From a checkpoint of a small transformer trained on Wikipedia.
Size: 14 layers, width 384, vocabulary 2971, 19.3M parameters.
Architecture: LayerNorm before each block, biases, untied embeddings.
Training: a variant of Adam for these matrices, 673M tokens, 10273 steps.
Each number is 128 + 24 x the weight over its row's rms, rounded and kept within 0 to 255. Layers, rows and columns count from 0. Numbers have three digits each. The size before them is the row's rms in percent of the matrix's.

# up: layer 4 MLP up, 768x384, rms 0.01, rows 290-342, columns 128-255
# down: layer 4 MLP down (transposed), 768x384, rms 0.00532, rows 290-341, columns 128-255
up290 087:112142156120136107110122152129165164133183089152075129145140134117119125131130128145177125076138144136135129109113130081124148120140136141113171130132132153058115158096080114113142119122098137117125125106117125109151172138115138156146111119094103089116128146122143123160142062109122136129125121116177084163143111132079134063191136145121138148117133122154118112131153143129108134113146
down290 075:153150130144136080135150154126141117127140115115129121111105088166138073142127139141136113140142100170102096139154117082106152173166134144099125099137112088144108142140128101104166104176130120090126131117107084148121131116139152165109102087104106149113124117163132123148151087100160091113121131111144140125159148158122156134133146122142106102141177154108106119140134139131104095112132
up291 087:101093148152132125129090124139115183118156138111161106172127144108123102123164109194192104126126108123126132185124116136127142149096183161075156118147114154130115109166109163126167170125077163084167130148145126162145125134134153101138141101131141147115136118128128120168133117112116141131124119123149160117183155117102108094095132133152157111141140128135150146127118133122132160101144
down291 072:149141176132119128134136069096140105156126145104158165098155106115157122159110150124088145143093121159171092155091091124143157100133158123093140120105158107166150157128112133151109130175127138146106144154159070130140121166134129138122159128141115132156079128148136127162111133171130117155110116151078138102099163115143132140110149206162124141124184127132108100159141129113127118143143
up292 095:154135124205103113111137177162089136162153129121131112173097169138123121131109102139133144227117138156129129152109130119122140126102148122134119125092124150100118144141093154135131159143151116086142101121151127113154131128134149127100101151091134165122141130126151120134123146091165174127123125090136098111111129137144154136096061119115118110097140130132150143132123141106127160121070
down292 078:155120102172134098129139143111127128141197127127125196115112139129108135145129118187159120123124099174157169111116129117179125099107139110118128128137135110170123051103105181114119150115124129111131161151113136109114133177144118102116203130121137105131102112133124136136116092147157120120144141119121112140169187125117176107115116109113134095121146155143170179082095102143123089117115
up293 095:118142103091135118103106084095094167108155113124130119119135065137134108105145098124162076120140181113121129079123129101111115109131170143131100118180101129145136094140076128126161163066141146151077114170075127094108195123125124133116129107166154114130135118133158137163127176080148088126138108133164154158098151159156174120154111128105122118112116128137153134128163154094126150111143
down293 071:100143109102134177142051105153089125125119118120158132122172087103107087136094137154146121146138165076132122081116139107122146119123102116136127120156111096103146131066130107083136098126199107100128171109101130108102132116146123192141121096121101160114145118171119131139133111158118143127152122137117115138150119168129134145144119123117096169117107115165121129082142135121106150103144
up294 095:118116118127113121147117071141106139131161155123144073144134102137166114127102151094162129086141168162124129131114117135152112136155114108076118113175158139131093073120140139137157186152100143135144148133129125092145103141163083137110096121129118124120173145126106108125103118152130127129104120123137130106103147130165150082127107145136157058145141125101157127135102127132093140160142
down294 076:191132178142135158131129110132129146109087098129153132122130162133139119122128196093109135103146153158134106143098106141135126124118136120143119150134122120113137132135157141144116099152129092148096097094148129157129090145104107155119141121133126117117127155159123144134131132125114133126108139103123139069162133120116082088136110107161099116050104161112141100114156108168136131123143
up295 091:142134108107134128126121149130119110118135122127122142140157150124151090127162133152145184099136129115125130134126129153169121128125184100155126076159113134076151123182122162077124117152113134134138086124155127173158144145173138123097115113124199097129131108126156104126113101105124146127098062154099069120124085145137097117107128120145104118165160123112115123132120142126117136107132
down295 079:142110092131069095122161154150119091159141123137052118099182125087109110122111138143171151093137128147142152089101104146096130127121131161145143113142142116165170071152133167115161111146111123183123105122146126124104120121130161072142165103140097122135124131116102107095127089127125118119088105150126119126134140151118114129169139152154104107139136138116109152111144173069119118126129
up296 085:124164096137141101096135149133119125110083175153129108130122133118113139132087148136133132125133115111128124143123128150180146169116145164123129200102097117170138161138157179110091120140140125129142124060084129112116153129111148159091111163177113113132107135130120186116128119137116073130151129115149105164130153111093104141158125134166120067143135123126144135134132132142084108144114
down296 071:126142102118172128146148108116099092107160114086126109140138110116119156139108103115111127171128131121103136136151128117130104192142114117158136128131120108126115150099107082132124137121172147110197135193093095101169097112152074140145042119135102120169131116130092136144117122061119181117137105110096137144107111124091176128130145104143127163104131065104129102135100118154123135134109
up297 089:148168154128117154087154168102102134130146154172201167154118129144101126139150132098118118134128087166134131148133128180137114141113155112109104153125104146134139141122142114201118128109133103120119106142112128136123118118085159105129171161172141115126202175132147116134147118140131120125131119100096080155124106130125088166114091119123079147134144121118151110134120129121115098124121
down297 074:132086186112114126138094140066118147163096162127097069125090121115121140094119101125173143114136107161083166131143127170155151180141102184143191116116168126140122153140111151096133123138131119086141111167148075124144132105129152166148122088118127140117144091148139143123114151114159108121106123145130138134113107128158136136148144146100143131139088109129106148158070106093155164151130
up298 095:113152135135161105155149123098157143136091128167103139153088146102121110129143128149130100143126134128125129156132117100110138146153175135103180134149120135113135152129104145111129117100152137158108138113157129142137142174163185177128125173087109129123140158127106111094125124133128171129120138140087064106125108134119143150109103127091084157126110134143119151129160115108152126111117
down298 076:125128134132145138119119156147137083145169131086120220135139109125121098117124108132132137088140140179149115135110110141128140108162101144123126114106117116141114151151166123095088105144145104125102151090127108133104130144129110138147116104148110127138092127156152085125113164108136156125118121150102116096118136119121117122151153129167150114128131086133130117134119145118128105095148
up299 085:114162113125097112112121141101116144122118109126147097138149142120115128121143091135110108136139164087125128123184134049105123150111152134114135124124109123123122080114163108114095168142116088140100135103118127113136095124169111136128151136100166133150081120127123107105129128109107115122164126129140146099114178171063105129119175126111148149121060124102160162131113123120142159139148
down299 074:105117094111161103143101105150157104127107112123122171118121113114107071131130127136135077121156143159135182090135180172132126120148118115147119155098110147123133115157113141107119145137145132113108162071116084113124121137150072170145177110126130117157163113154110125124131118142125176148167144132078136170124130128126098134134145136127130120110149119111146138118138090152134128100116
up300 137:141131138153130129127128202136146148134152153111147127156149155133123114083118145126108138132181118101162099176093095149103105127102095123114106126160111129131182134117185156118129118119152167119103128118129142143183107115113148111086110137150122155079112139197122104101138132107115132130128117157122137133135135146091128113102137146127100111143098157137082122087107124099085122096166
down300 187:131139124127162163146107138117083125134120113126116138127141094108148104114115062162136143136066110107172134159137145137115117111135114121133108141127117121120114145116122164124140142153142120153134089089145135146146116130119161125118058118116113131097135130104109105148139135152151115072161133138139119120116111132119103134143138152160096106143150150109125125171092148148139132135142
up301 085:090154131169122135121112121153144127069166099119128152148099113136113136097092087137110130056120122121128130177111121081107120114116123105120113094145122128077142154120115160144147133125147144108113117155133129165095111154112093154127108090094127165127121124130108154181060131139098150128140129161150114114182118109121138111081069125158110124096128128127149138120120156081153121150150
down301 068:142125167121112120123174159128138132119126121141163175132129088164137140174112127125115123107118088168148132121092102122134130121128131126166130109109127134116108107120149145157116164118112136137123127144148099134132114178096093129117133122116133104165114124112182122125120155174143103133115097155090105115156143124152124125114093148137099109126156133153146099170149133125114164126116
up302 096:175077134157108146159130131131105137101076119186119081105119098117111098125131147107141129112133126112130129150154119155170108136132119085128154097109126123115160084155176143159129127139071114130146092121118128195152127137134178170138110163135109078144092174122139133104145114132083146127145153118148116113120116145099144179108140113135106147142101129123160124133133146116092092122130
down302 078:136108170094126128098140125143173086162121137103123154119101137102158086133139148121166117093110146148122141126127144165125161145127139155137147116118135143131136125150143157123164117153100149172133101123136134097087132108109160132116153132129124140179109097140157133110111103127144165146136123163112141128118116129157102143146203144118132127116128124054084161154135140107148120130156
up303 091:148150070149135136111189154138111105170120103151129120125161100157134147143139162118093173120106085110134125137117119111123120144078120173113132169101124099100132107147142101139135119169125125101135143136182129119152133138124146106120140146152098125119143153131143112116157121133134065132121137082163151181132151133174166093135109134124129130125138136171134149131130094128148152162151
down303 080:100138170147161108136137138119136151132101159127122173097088167127137097117110124142125100162111123143089076137099130131129092140131122126100115112082103111124111182116110151113115132146161143121152141111096138133129092145159144164083100152118175175162120144107135142175113146137148146104111141101127131138133131105147106128124161118141155121103169136104130175176144137132108112107103
up304 094:144141097101114123115153150125125135134160150126130144138165118083081107158196105120120132092120152088130128144151134138102123105103062104135137151173123135137142111129115144103151131112145125153117145177105131115095111126123158100155128122163177115129102153132110171095154170130115090129112162158130127156063124117097143130135132132127104142131199144124144109127144130159139096098107
down304 078:144125140130181105145164110111115133161135113152120126145131142132115119096151151144100103108124154113098152110152137103088121104093106149129094157133101161111154134102147126126139107158169126163128113117134127109134142142145098133135100139132097138120154144093088147122120129151119151171115153149138107144092084138117124129142106082111111128172071107144092108110123084096085108113120
up305 089:131112142125146121116130128156134104156138137175145147113091116146112122138151142107137168130118159139129126114105127134145126122135137100096123103129112132158108146139130171163202158158154085129076137137131126110131180154081096113135122133165150114113095132131116127112137144106128160132107079128155121115175098116154116162132092100136172142116101134148137143128083110098125101136095
down305 075:182111095110147136143108152123163146128148120154097074160179129118099115120126125115163109134105170111122140107162103141140106077144161074139115135167138108114118134131097114124140134105125101177156117092143142156132150128106124102118124154131148130080127113135150108156115101165099128122100133110128096107142111148157159153142150115127190133121137108137091128163125121097163144147123
up306 110:164099130156138115138089102152073138157144117098132174130122126144180125136169116140136145118120122104127127113173143132063146136084124136141131119077109102099120166129163179152156144085146048096142127122121128064149139138125125064083134118144135146114145092133122118137130101122149123128126106130156170124123121139135100123152086125101173133111156152134174192126108143153122140108124
down306 086:106107097150126138163094099147138129131124119132090120122147153100125097111119141148160132139128166095137163109108126121120112066124170115105094145143145149048095114108111131119152156091145155139112121116131114130098123129154134082128159133098099114094153132168139143176129111132127182095120135110164112144114142152144158128136200139093132148150101114144107184104129166140081097131105
up307 091:096165140152126113136132152148128127154145150091093163122176162101155150153116107172179132137123160120129125119128137125173108125081119121096116120120126124148178144116167143108114068127114151143129094074101131115108160148145163143141103091190121127116074115130164120144101136106121148131090147185118124162110135111171153151125124119124144113124161118146158114127144156173111133107129
down307 073:158173122146138144094169133108135131156136113124118130126129133098166132119117132140123120162104135101157134130131124094117110078115112103152110155153124176122158142103159130139115152140141136123122087157114144114110156133149090117130124149155073102130150121114110144154142119141131140137117120124127113147171086110097115152138145160162139164178133092121149137107124158135123128121128
up308 082:132147151096171116123143092127122155136138123152082133108102142127154129092129118184157138082120160154132130172090119117126152137149092118142141117182160127153126099127102145154128117116117118098154127125118127123142140141152106100128117097147132124108125118120114105171120135090165115129130134126107103145114136121150128114138116134121148139121112124149093157134144140172155108107115
down308 071:198162115161110134117133107149149154117141127159146094119102116115152112095135134147176138123113116177106116149151109130126178147148126153130159114121143108149111084137149130091126118155154156118095135128120105114108131134172126117165157109140131145152078119160130132149127126148093134106095188123114130108172133152126138133155094191171124046158150149127138147091122128115157096121124
up309 229:128140131119124158140106144114118101122126136118121129121156117117123092121119124141119128126117125141189178132102211114115101091139119131150123109119130119135098131121119143113101135138145126138134141126134126140121146120119141109125156124113145124255127128097131093139125123135106111067156105130117118140137117140130111123133123129154115135108134171135146112154134128150144109129107
down309 320:122123122133117124128136116120183117113139112123135094127118134135131175151122156082128127130104142100057081086140142129142132144126137139100124136122128214124134127124133180162131120109115121125116092097131100131136132126119090147142100135125105139150106114162126121115125114154123119170079130126102141129126128097132127128108128157079121121132135065132104112090117134125127112139112
up310 092:117103108104144165122127134123105134101131088188133128100095098157172128083118160132128145133126092117126129103104125162086101140126106102133116136096136167120139142116113140151112134134088091086121109148144125139103114130122093107108119136107122128131179118123149171136162107127134139128138081110137156124157117184177115116130116133124076146135163137090073164115120150121129159096137
down310 083:102111130141092129154089153155120159101134124131143132143154073160099147109126101143165135102087109099112130141117142079158114154112108151119139080123142111123124127116101166153128130097138139111114091140125094131136121116142191107163104130076166105097094093126122115118126154137175092093126119149140116112122131163147125113170069140093097087161149152172143136125124170125109140163113
up311 098:157147117200132130120139144145124066129172126099123112141160145144137133139114110077157170143127137150132127136141129136146084108121128134135082164112153138097130121088159112119103146102132143123176112132108131159107132103135166171122108092143146115138129109129151105094140110131136173134159160131096148092190125173091151138145130129139107151090142121163115073129121090117097099134076
down311 088:143102112130120122139151168115125102148157164090106082128120122109138126162131107096096115147163087149113130089104110115129153119111145141123117124131142111183109156150122134168152148133081111178145119164106191145091149141117148135064150134158108109094132090092131150136135128111165100125137133133128148125111129106163097144128155135092156151126173136087103099175125171106109152139170
up312 098:129131166169115117121160145124128132119111157115145103102092119131135132137158148112115136121124092107131124124118124136095134110164116153154157148111107125128110108129151140070133119118145117169097121143111129153089121136127111080137136126112143102104123197134108110097131136136170122126155194121135174115155145124098173125102098120125150107120117113137152174135124154122177150122178
down312 077:114099176126126118142089101130150114121073122116085128138157136108150086153137142129122112176107143111107123124134172101152133126129139151154112135138114138106162149107102111105132100173155133141134116120127173163140134130116114163126141135170087142112170146176116156133115160144100119120118138143104110171088076073110123185117168139090145063176101142109106116139123107130130126174111
up313 100:129127113136118152137102157102098107149139101080151104140106122144139135107128130081148126163139111147123130137154127103140119131136107130156125109164108138143124149175163135146148150138116143116157108104106127138087113145134158137105117137180161135140165143129113151141100077103141170126152112127099146099161106165135090122157081122134121100149133105119091168112199183112153105134117
down313 081:134140125116087177122114129130174123129118124139107094117167119119169132077122104108077124095174125113096154135119116142191146150139106161124133116160157148134140196152138162156141074109117132055150124140121107128123114116086163155137122117106111123093123097125139173144121126084119116142163092173126146121077134096138100132141089126115119159129135086127122113152128111085145143145141
up314 097:125144133129142099121116152094144164103160053170164157131115097159070130123180157106110164160139164086128128171075129170132133118150135122127172102174105151133118151159117111133189114177127100137140126151136125121132121128156102133129114126109149162100153097131133129122103152127128123129124113113140128086128078127128132146124117120139110139153124124126092165120126138140122142090186
down314 080:115120132106107147111133145188131125118099124163147114123169115094116119110114171141156118115144144106146087131106153117131094137128087140059108136135103104114159108092160163119136133122163097159107112091119135095115135126118107177140103127139124151119141109113147104131135116147135142128121130135101114110116119180157112115137086123160131097118100167178140135130137139132150133153106
up315 088:086117138146116110156116119107124105175184143111162158106153120171174140126111110115122124169136147134128128099098131121151157130153128136174127117141078102140138119138085113111170114153163109130120115125075133140166170101148133092150140166116141164133130124126130116113125096137116127132193121125116143126150102168132131143143138117137155099141073143144147143127143093097084136130108
down315 075:105151120078123152164135146179087148123126150110118115137134128118097073154123139084152134159142119095155112078113119140132143106135129087101125115126151150153108126121166103152131164123125117172136124110108192099134126113134124111105143125121118118113128126087143094136113102102131132115156105098127125144163132180153150119113138108142151158118099108113138158116115156155099161093129
up316 090:199155119149113125151166096128119148146137137150192163150125118135131140149174118130104133141135105144125128109139132178119108118146112167119125128151081126103130139115120153111173148087140135105135139174110127134143137137082145197147110126099146124115133150128108150083126164114097125126145102155113125102120070097117138153109139128147123145159143122140223147130124178136084123154121
down316 073:139091103101125128129133141156094134072126122160079122124140097126136128094150124110162169101118140121115110151109103144141109083111103165105122129141114215110152139150123091095149091073103170154082105115136156136162176139109067116166122151167137132134132107132140109153141129149117184138079143130142142121096125130134148104127130154113143138135078106143114114118099121108162161145113
up317 089:161131167143188130075170137114142136138120150169141142160134136140072131123156106117123129165121206165132128154106141128137079113116130118135107194143127112103136165147122124108128144144152096118175120077104129089114176109148150144118105107162134096122118103132162121172150173155154143129117122096134095140134088143121161144134126134189146137183141150154126147133200123123130139121109
down317 076:148133123114155164132142127125147146182104133173151097159091122108145121104119173115120110136087156150129095116138141138104129100133126096124133126157119095137134077108109114106143124154129140161124163103137119097122127140172119131120154152137097129097147099173125120134123092138108184129151145139147118168166126116115134142168124160090153163123114133154144146123100112123140122110129
up318 087:151110063142146114134125097085112076129118140088104162158118142129141082128157115081108130113125132157128129141114117155139108140132146117079159126097138135115092137145143158103143094177158146131137123139162127125155112153150157072136104150129134116111091114135096160053169111157100142129112130127115121149124139121130182116116090131112110146158081144136143142134115145164123101126158
down318 075:155122145159110120091134107119126143141148149118132152123102167143131141073126118142161118128134178112128134138156149127129093169111153129127142100091149081107106155140131151129115105106123117120107061106169115133139147143101112102118093177094160132141126145114122114147123117154115145138106136110149113103130110116151161146141142125139129111143131121106116142138159121120108112100113
up319 089:137111103114138127151107102140106119161080119147097160137097108106155137132178137111115078127127107117129127093115123179154126127158162128096117105138097117127134131137094155148142098101104133129132143112139130142150158094111129109132122152119142087144157160123168110108126142156134144131129131110140150169082085117133132173087158135080130129136135137119140146139137159169146102139122
down319 078:120125099097095158097084132126097142143118158137082076127123147083109124109132134174195167120136163143086096104150094145153141079147094143137161130135117143125104096151133132091120092138131109153121168099135117128110172090170146110120150134197136166167107106176125114114123091167105115095105135096141120123124131157132111110111180107143130121116129124118119193138117140122166139130125
up320 112:126075156175086116072166145138130111132056136150115128140115132107092094142120126166119125161115127151129131144097141141118080139043139126173098124065138127071161140113115095151154114123147123140076137076134123126108101117148144128156095132142122084129157112126134128140150121151112179130160155082124089124157138123154107163126096109123097098138126059128145082127162115115147124158126
down320 099:124105117143127144128103108108153124137171157141103108111117115106079180095139088137114124123125098142094152168112142178142140145141143151130171113147160127113122098170106132108130141108120125116137115156140138102143113107127141109133125125130110109079144113110118135096146145090130118113177087177111125119104141125154159126168105113107138119142152121156139111118093119109107134154126
up321 087:148137138124141136141125141133088145129092156120109121116158182106170117123137109117113124094116083175135124157128127069168155133120086129095088182098142120102142097121103116089140114151128098109105093138148129134120129134156111098139102107143126096128126118133145112123105135151109148127139156133138140121108123163101139148136182136120168096099121124115122127133075121161120145126140
down321 069:146131112145135098137140159114163150165160136131113103132147158166144153102119082170117081093124127160079120137150152101099105113110137154118115136142139132145119146154081135142103114182121149121144087112129084162097154131120106147127152118143112154125155130126106132151129105130123136141084139135149133098107125051101079147114145167167146071122169158087119151146136095097146102109099
up322 091:127160114095143134120082110112111148176107100109081192147142113121145118121118110125106140140132137132122128133130142103162174119127110093153103130093115163171151113162150187080077121103104093145151133135138129139118147086121150131109129108162170103133117120129133123131116164120119188127123114141106137172118122163098180141146130130159143104143093115144104108134135197130079108089088
down322 080:131116085098115102139115166118105129129138132098113085120114108113151108114152112158155126150136101152094143118130147097129130169134128124153139117159128140138128097149072144104151146171107122104160119122126130144101158109133155111120152119150079127127156107164077154123130097101137123128179136103159131141169164107085117151142151158097111083151131115078132163058091175102148147150112
up323 098:123161122141113145123088144099139143119148097137144116172150104096120135139138114120164157172135128116124131146141131197148120125107177153183122174144100133102217122191147149138142096162148141151135133130135128111119186136088115120113112133161134117126104109132168134139107126144201091133133081131142109149109102121147163089162136112131125105119134142153105163125172139113119116150134
down323 091:153097096121125172106098103147074084107116152119134114126144098104153117121099133153105156117142123141128074097095089142168104187135071128128128104143145086170164113095130107135147068134209135111146167136116112091121105128169156124177054101109098146142131090129109118109107114076114163130131137142133126140122163153142181138121148120143147136097136093134129157143127147071172158138091
up324 097:112125109176141142129120192137100128084145145091145129107137137153107110129113104088140132183111127168132124129150136123118150113139093121153093153149125123075142087097118164137107109144176128117111123112082130127086162120143136107100146114113117107138076178130154105116110145159090114124145140132169137150144154124136189111084068122144159122109091129088137117131121127128115145129165
down324 083:150144136141143108129114125096149096107180100098132172151113107125111145166140112156133115176116108145165130162144110086150113131106122123169105148148104124120129104096121125122157159157168101116166128160081117120163119161129098110135116111185118123122094138128096167112120132165125118111127104134101085149150140089083187144125131131103151110157153119137154118130126120108131126144114
up325 094:141094139096132123144100118128133207147119169135120119117149170108095120135151135188156127127130142119125125126133141102161120132132103152159138126165142115127130111097091152113122120164138122131094120150083125139128080161151147104156133132075117115126092093129108137158131122163101111125147065125121115112124128109050109125080063119142158112128102127138119133129108115105131107166114
down325 087:158120105115160115167160101146142085154137104123146137127157128118112143101130184101126125110084125112165125131169141165083121045111149108122115133162105114120120101150103088109168136131160153160108115104115120091137140165135078090195143121145099142108133130130162128163127110143098149136098126126112126116103108136130170182175155146151141129127123105125128110072115121137094128142100
up326 172:091124128110145139160125109138115108122122119123139105143105138092173124116111120140110096178151103143196191102111137110103124142142143112156123118151137135144169109145131163107120118116105127116149112131145190095118162137133133136143127124105096121222136130102132130130124123130109136096140122145132132109133124104154148121101141083153134131119144182134129121183109152131083139151151
down326 275:128119133138092115125148129132172119127148117114144087119123138135127176151125180075121130132096133110069057097143165121143127147123138135106134131127134188134136120122129157159128109107109120119116135113120084119136120129118086149144148137115123137208113103178136123126123114155113115180078124123111131131131129118132134119114127149074122128129127042140109117073138128115123107138106
up327 091:119148150107094169127156121110121107185165124155140096091102098168121132131130132165138130126132082132126131135138130165133147156080145098126117125143128175121147165102132133106164157121095148138134146154097128156133134134109137119153132150151164137123154131130134128077146153148128161125150148115122098147150148136118146083123102115151140104127161141102066118129168107142112112096117
down327 075:148134147127138133129123152108164120151139089106148156114117103162125149111120168104067112146133133157113166122150100138086065131133136121148121126122105131106134147115113121159134165155105144160127156120142130191178131130128139136093122137093155139106136151095118142122086104093116135163135106122093113123161138174142132156172100103103113115155084097079113160130132102135089134107160
up328 096:134131129156144157123130116118139124159146104110163097110149093108113129108116147094145126147133113122132126112139134113153140143102088118141102168086092138082139132154147148139096136156128083102136119165155129132107177111118138122156125119166157110144071140130197187138146162140138189130118124157152161156149117191155144152172160133119139138105085132126191133126076080149121123127154
down328 083:105151105093127099106113143154111140120132114108115106135076128130157111130124104176104074165138152062101161108108172142101089154131110092111106117140124135108122144111117121134161173116145124168169110181111137120106160130136108104079128125113127149126174070131103092139119098130129126100177136114145117178142102101141132143094176120132119111160143098107070152127135138150107135121124
up329 095:148154100152069137134142101122119136128116134119122157167118061138102142124132094085129100129117104143130130110112124127115158149129117145132146106085111121075133150143133131137092124122106124104140142141158128146121074170111103171120106138142131124134168169123181195079090086146123158128118117104117111114118093143154124146075129126109116102147186107146161128134130115138168111146140
down329 080:093107181115119113113160149147097111125173117117109149110091143131098144076120111134157085087136123165099132120111139193164137150125136154164144112099099161123117159146161174130120147123108125149123082162126156122104142127102099122110127114136166126195147098147157116128119132128112115134120117148127122097139114095125099093158104116147095154156064110143133181173151106142121156098122
up330 084:122124096094158147095123110141143152123086131101122119147129156079103132100088136096100143192113134160130126162136126120099112128135114143099121123119177141113107130116113138178156154113146140115178162122068128079135087122103121107139125128088152113129146171126161093188114157105156136129202136082106120130100078137121134102156136122144114108093093154151139132132147111130113141137113
down330 069:114134127164146118144122108130158118181092135137149099115112115123151150173091107116098123152118089120080099169140132108131151103147160150112116117132126123121133108159116113100130119137097176136113186163107129150150163169126138142126180155145101107151125109157144182116133116128148113120088124158159129152153142083106149120108159157107127148151147138105156106136143142115160088117140
up331 082:092121146140103107132114138132149107120095157131151092097146144146162157142107110111118131154129135166131128166133133121115072119119139139116104198120141136123120119161156143147105078090170115130135126126168129100116093117104122139140143129190158088135137128134122120121120161151076183127108131084116082139162189092132087144112120117158114097151193103139120129130064124156140137125110
down331 067:141128136139119145098141118068154096150155111126100108153131133103121176160109122104084122152124100141127163123158123170145132112112137114172116161145161138141134104148101102137116144130121128081170141149138144126134128144136144116110156129151102139086131142103119156106081135133147157137124138147109185169115130115114142140141117135088161159131129125115165131094092107095202115148172
up332 086:123168119152098126135127128117122113123141155119101138151151134127127150126183085107140192133131113095123127169129132109117152127105102145173120158113116120134125116131098173136087150134158107149104119159103131168108102127150122126106103129103173112127099143130073158089115136129115113123146106156092159185158125111088098121133129135163146132155129140110161127135147097124145146125119
down332 070:105095109107132120181169138117058144167141163118084149117136122137121119138142122149137158113176128180085169072123131128147098144101127153154134123107128148148105132171118191122138118132132117094138118129134128175124154158122109072113133155138104119161139111084103144123121126151103114156159116145136139186112097118119125136110123149132165104134130067132155130088136125107116158119117
up333 093:139120136148163098139167107138101142153085108184142100120111183128117160136144149148116119137142144107132129112102130126121093148136132145130154158187084164159142161114105154152156129135178117119168136148122130139177132148087079148149117163108163150132116096125118141109151144139138090123132151135131120099116116107121125116172147115167136112109152157078125122135095136123106119088128
down333 078:132141078070150132121099160141091149118160106112122130130102119148111079152136159153115091104131152148147133097181150104117055142125065138080123150132116105166137128083122115163149149096136142191144162167119107146118139100152086141114103130098137133156117131145134107147102083153142147149127121103136131144152106151160136108138144145131136091163132126109090152122108122124142118117145
up334 085:130123112149189143124134205133123156166124126116154132160140144141122122117135123142108204143115147133128128130150127134143092125126174117161172144118102133135124121133112123108138157137076124084163115130132124118106110146113101114104092151121171120124161139128122116128153140092187171130114126092071144097118103150144120156070169120100136126097134114103088177125116116096129135120115
down334 072:129110087164076107124090146114167115122129170152112108121153103142121145099104107162130141116111086159131137133130119103114138131130125150103131076116133113132152115136092141108111133127126145135143174089154130122104135129134090157158171143135151146106092097134151139146146172168171088122102150155102114114108103114133129141130070132097139104166173125154117128172125158104160140155119
up335 098:137105154197118127142153133102154165176141147155122185123096114143083115136121129132117122144125130103126130139139120084114125163148085091115150104105112132074157136101154143102113087098134095164134135129193129115131099152124113121095134140040151171134110118131111139124121115112106188125139148145103085139156157101075094129104152128125102172135134136074153155132114134141121150104109
down335 079:081154174138145128152146162121101110137127107128142219135125159168104123111121113112158131083143129122152156162124164141100057101137106118133121156097121131093112143135090156115107118104099131116112127143141095127142154142123042100151145152133170136132118102157160109140120127153124169129144113153125116132101133089117106120119115152156118108129118105094116164123120108156104094083101
up336 091:162116102103165164121107122130133098160138114106151098142071135151110103139146116117151162120137097124125129127162127145123117127151129166101134088106101139139166155153119186145146165141148137125111122122086128213116134167067199148165094142159157163135138127131147147112121146144114181128132168119152136154180106144122161115143126121123161094146129126094159148134137166142179115122126
down336 080:095145145142093133112089086138125119096168123120123152123142115135097137116123101148152158154166131146123122135140117124149133089126149141146117111129135124128120135130105141124130114129129100101129095140144144157145159151127109103090129153163137154136083097097131104145105130108141139131151094144142096158111161131174139131092199112053110166125177084123115131111160133096137127132134
up337 085:151130122133127129124099085111151103116100104173125143132130082125190151093130118064123077092129141125124127153142117125136143107093124114101097148105127115115114116143117179122122174079159114126152113150148125132167118104151116119118153120119155138124148124129123160141105118129163134127125092126113125084081152186130156121088150128160081195127164121132107154132102121129112141108158
down337 069:147101126119155063160133138169126169162132148100146110105154154139108131157106154137152107072106160101069124078099155087163142100137130145121148116129153107110119087093095122097141132132165130171073085120150106158070129132119143122132155149094161110164155067142104109140122134157078116136139113132131150124119159132104083142158144141165097121126144144139141120146136110126081150135131
up338 108:116144140088138114133138191100113082118111136146082150106142161089120180106114102100176130137115132147128129134158130109151084115130119095053157159119178091201143148138104151162122113116124159165119133120146128143132082135185143132172151121108134132125133099123116111200134092141138160128138140157095087146079090135096106145148177116117127124136140147117054135129125122143138116118183
down338 089:122140154128109120099168192138183124136138116116109139127114157130146151136113126138172121125123089157083120132155146114133169119137130146136136127125131134162126141193129140126111158155119116096115113103145069145074144138113129116134128097098141117123118152109113128135107107130156085122166094134121132126159141115120072142123127177176121082175169172111141119161118134120132092116145
up339 090:097139154132110108146141152103107063137159127098131106105097099135164134151120077163142078126129163139126126141175133103091095103122136151168158119108142117160133162135137106101160103163118151143116119112126127106169134114198128092113112164147127148101128159133102098103120104127136155132126134162145131116126111098186167186131125136108081189162150124146090104120106110087153122116108
down339 078:120084116131119115123146157113142134139146134101137151114149148114152124132122105135097114147097124085142117134105111114143193108118155115117153112113128131150118119127129167128104111150073123147111132070123116155130156098131158134146144114128101146079107152122102109109129111131148119114139151124138110112136153147127109114142133146140143128163113161149162140097116146094123139136153
up340 082:128123106149119153153129125110165102165117107136091089081128142107139152112101164117118137138132134118129128123087131140087085141123146129157124187110166138098135176101138112163084131160086131139180157192140122103099124103113152149127103150114105061137107140127120135087131121112126134137082177081139185096130148194130164131150147130105120136107147137126099134130083118090087079148145
down340 074:160102160134168147123122138107156132113100122093165127133099106133147122122119167099106102136133110111131136115124136115111130155144151128072117130112156086144132155115138077151137140133151145156164128152111116138118138123142130172094145174098131140092160123133100136152131132083151161120155139130150174112131119113147108149164148088109120109159150146063100179151119182137109099151153
up341 108:151090114183135152119133135111102144122080125100157169133157064118088135144124134163081140139103063116135127162125121125117108112132128165150116141134110135131129125104123142127119103131152120154149133136125133119088155081121133138157147102122102116139137105129138150083149088123115090126089106150125078169096160104126142133092133127123097126158158099144118169129173167154132142131146
down341 090:134106160099125126120107161115079114086125145112139116148092135127101138141132136126129135113110101153086168164102103175153082111118088145174120110118123176154117116140089110123114100156134154130101145140110129101177132185138095105104085120153125117127140128115139139110079111141121137150131108119106114136129143132132163138112136124118144081168127138132165129110136119100145179158102
up342 087:093118150124121092118097093160104072135172125121110163109092146161189106158114136082111139108135152085121125134155140132136109126112136133133109135153123139111106083150151079114122121102143122154119124142125128113126181131126111157153106155135127158124095096134109149107120098095114176128115132128153173142155141144156156091123131144137128133135162134139133126129157130151127146141098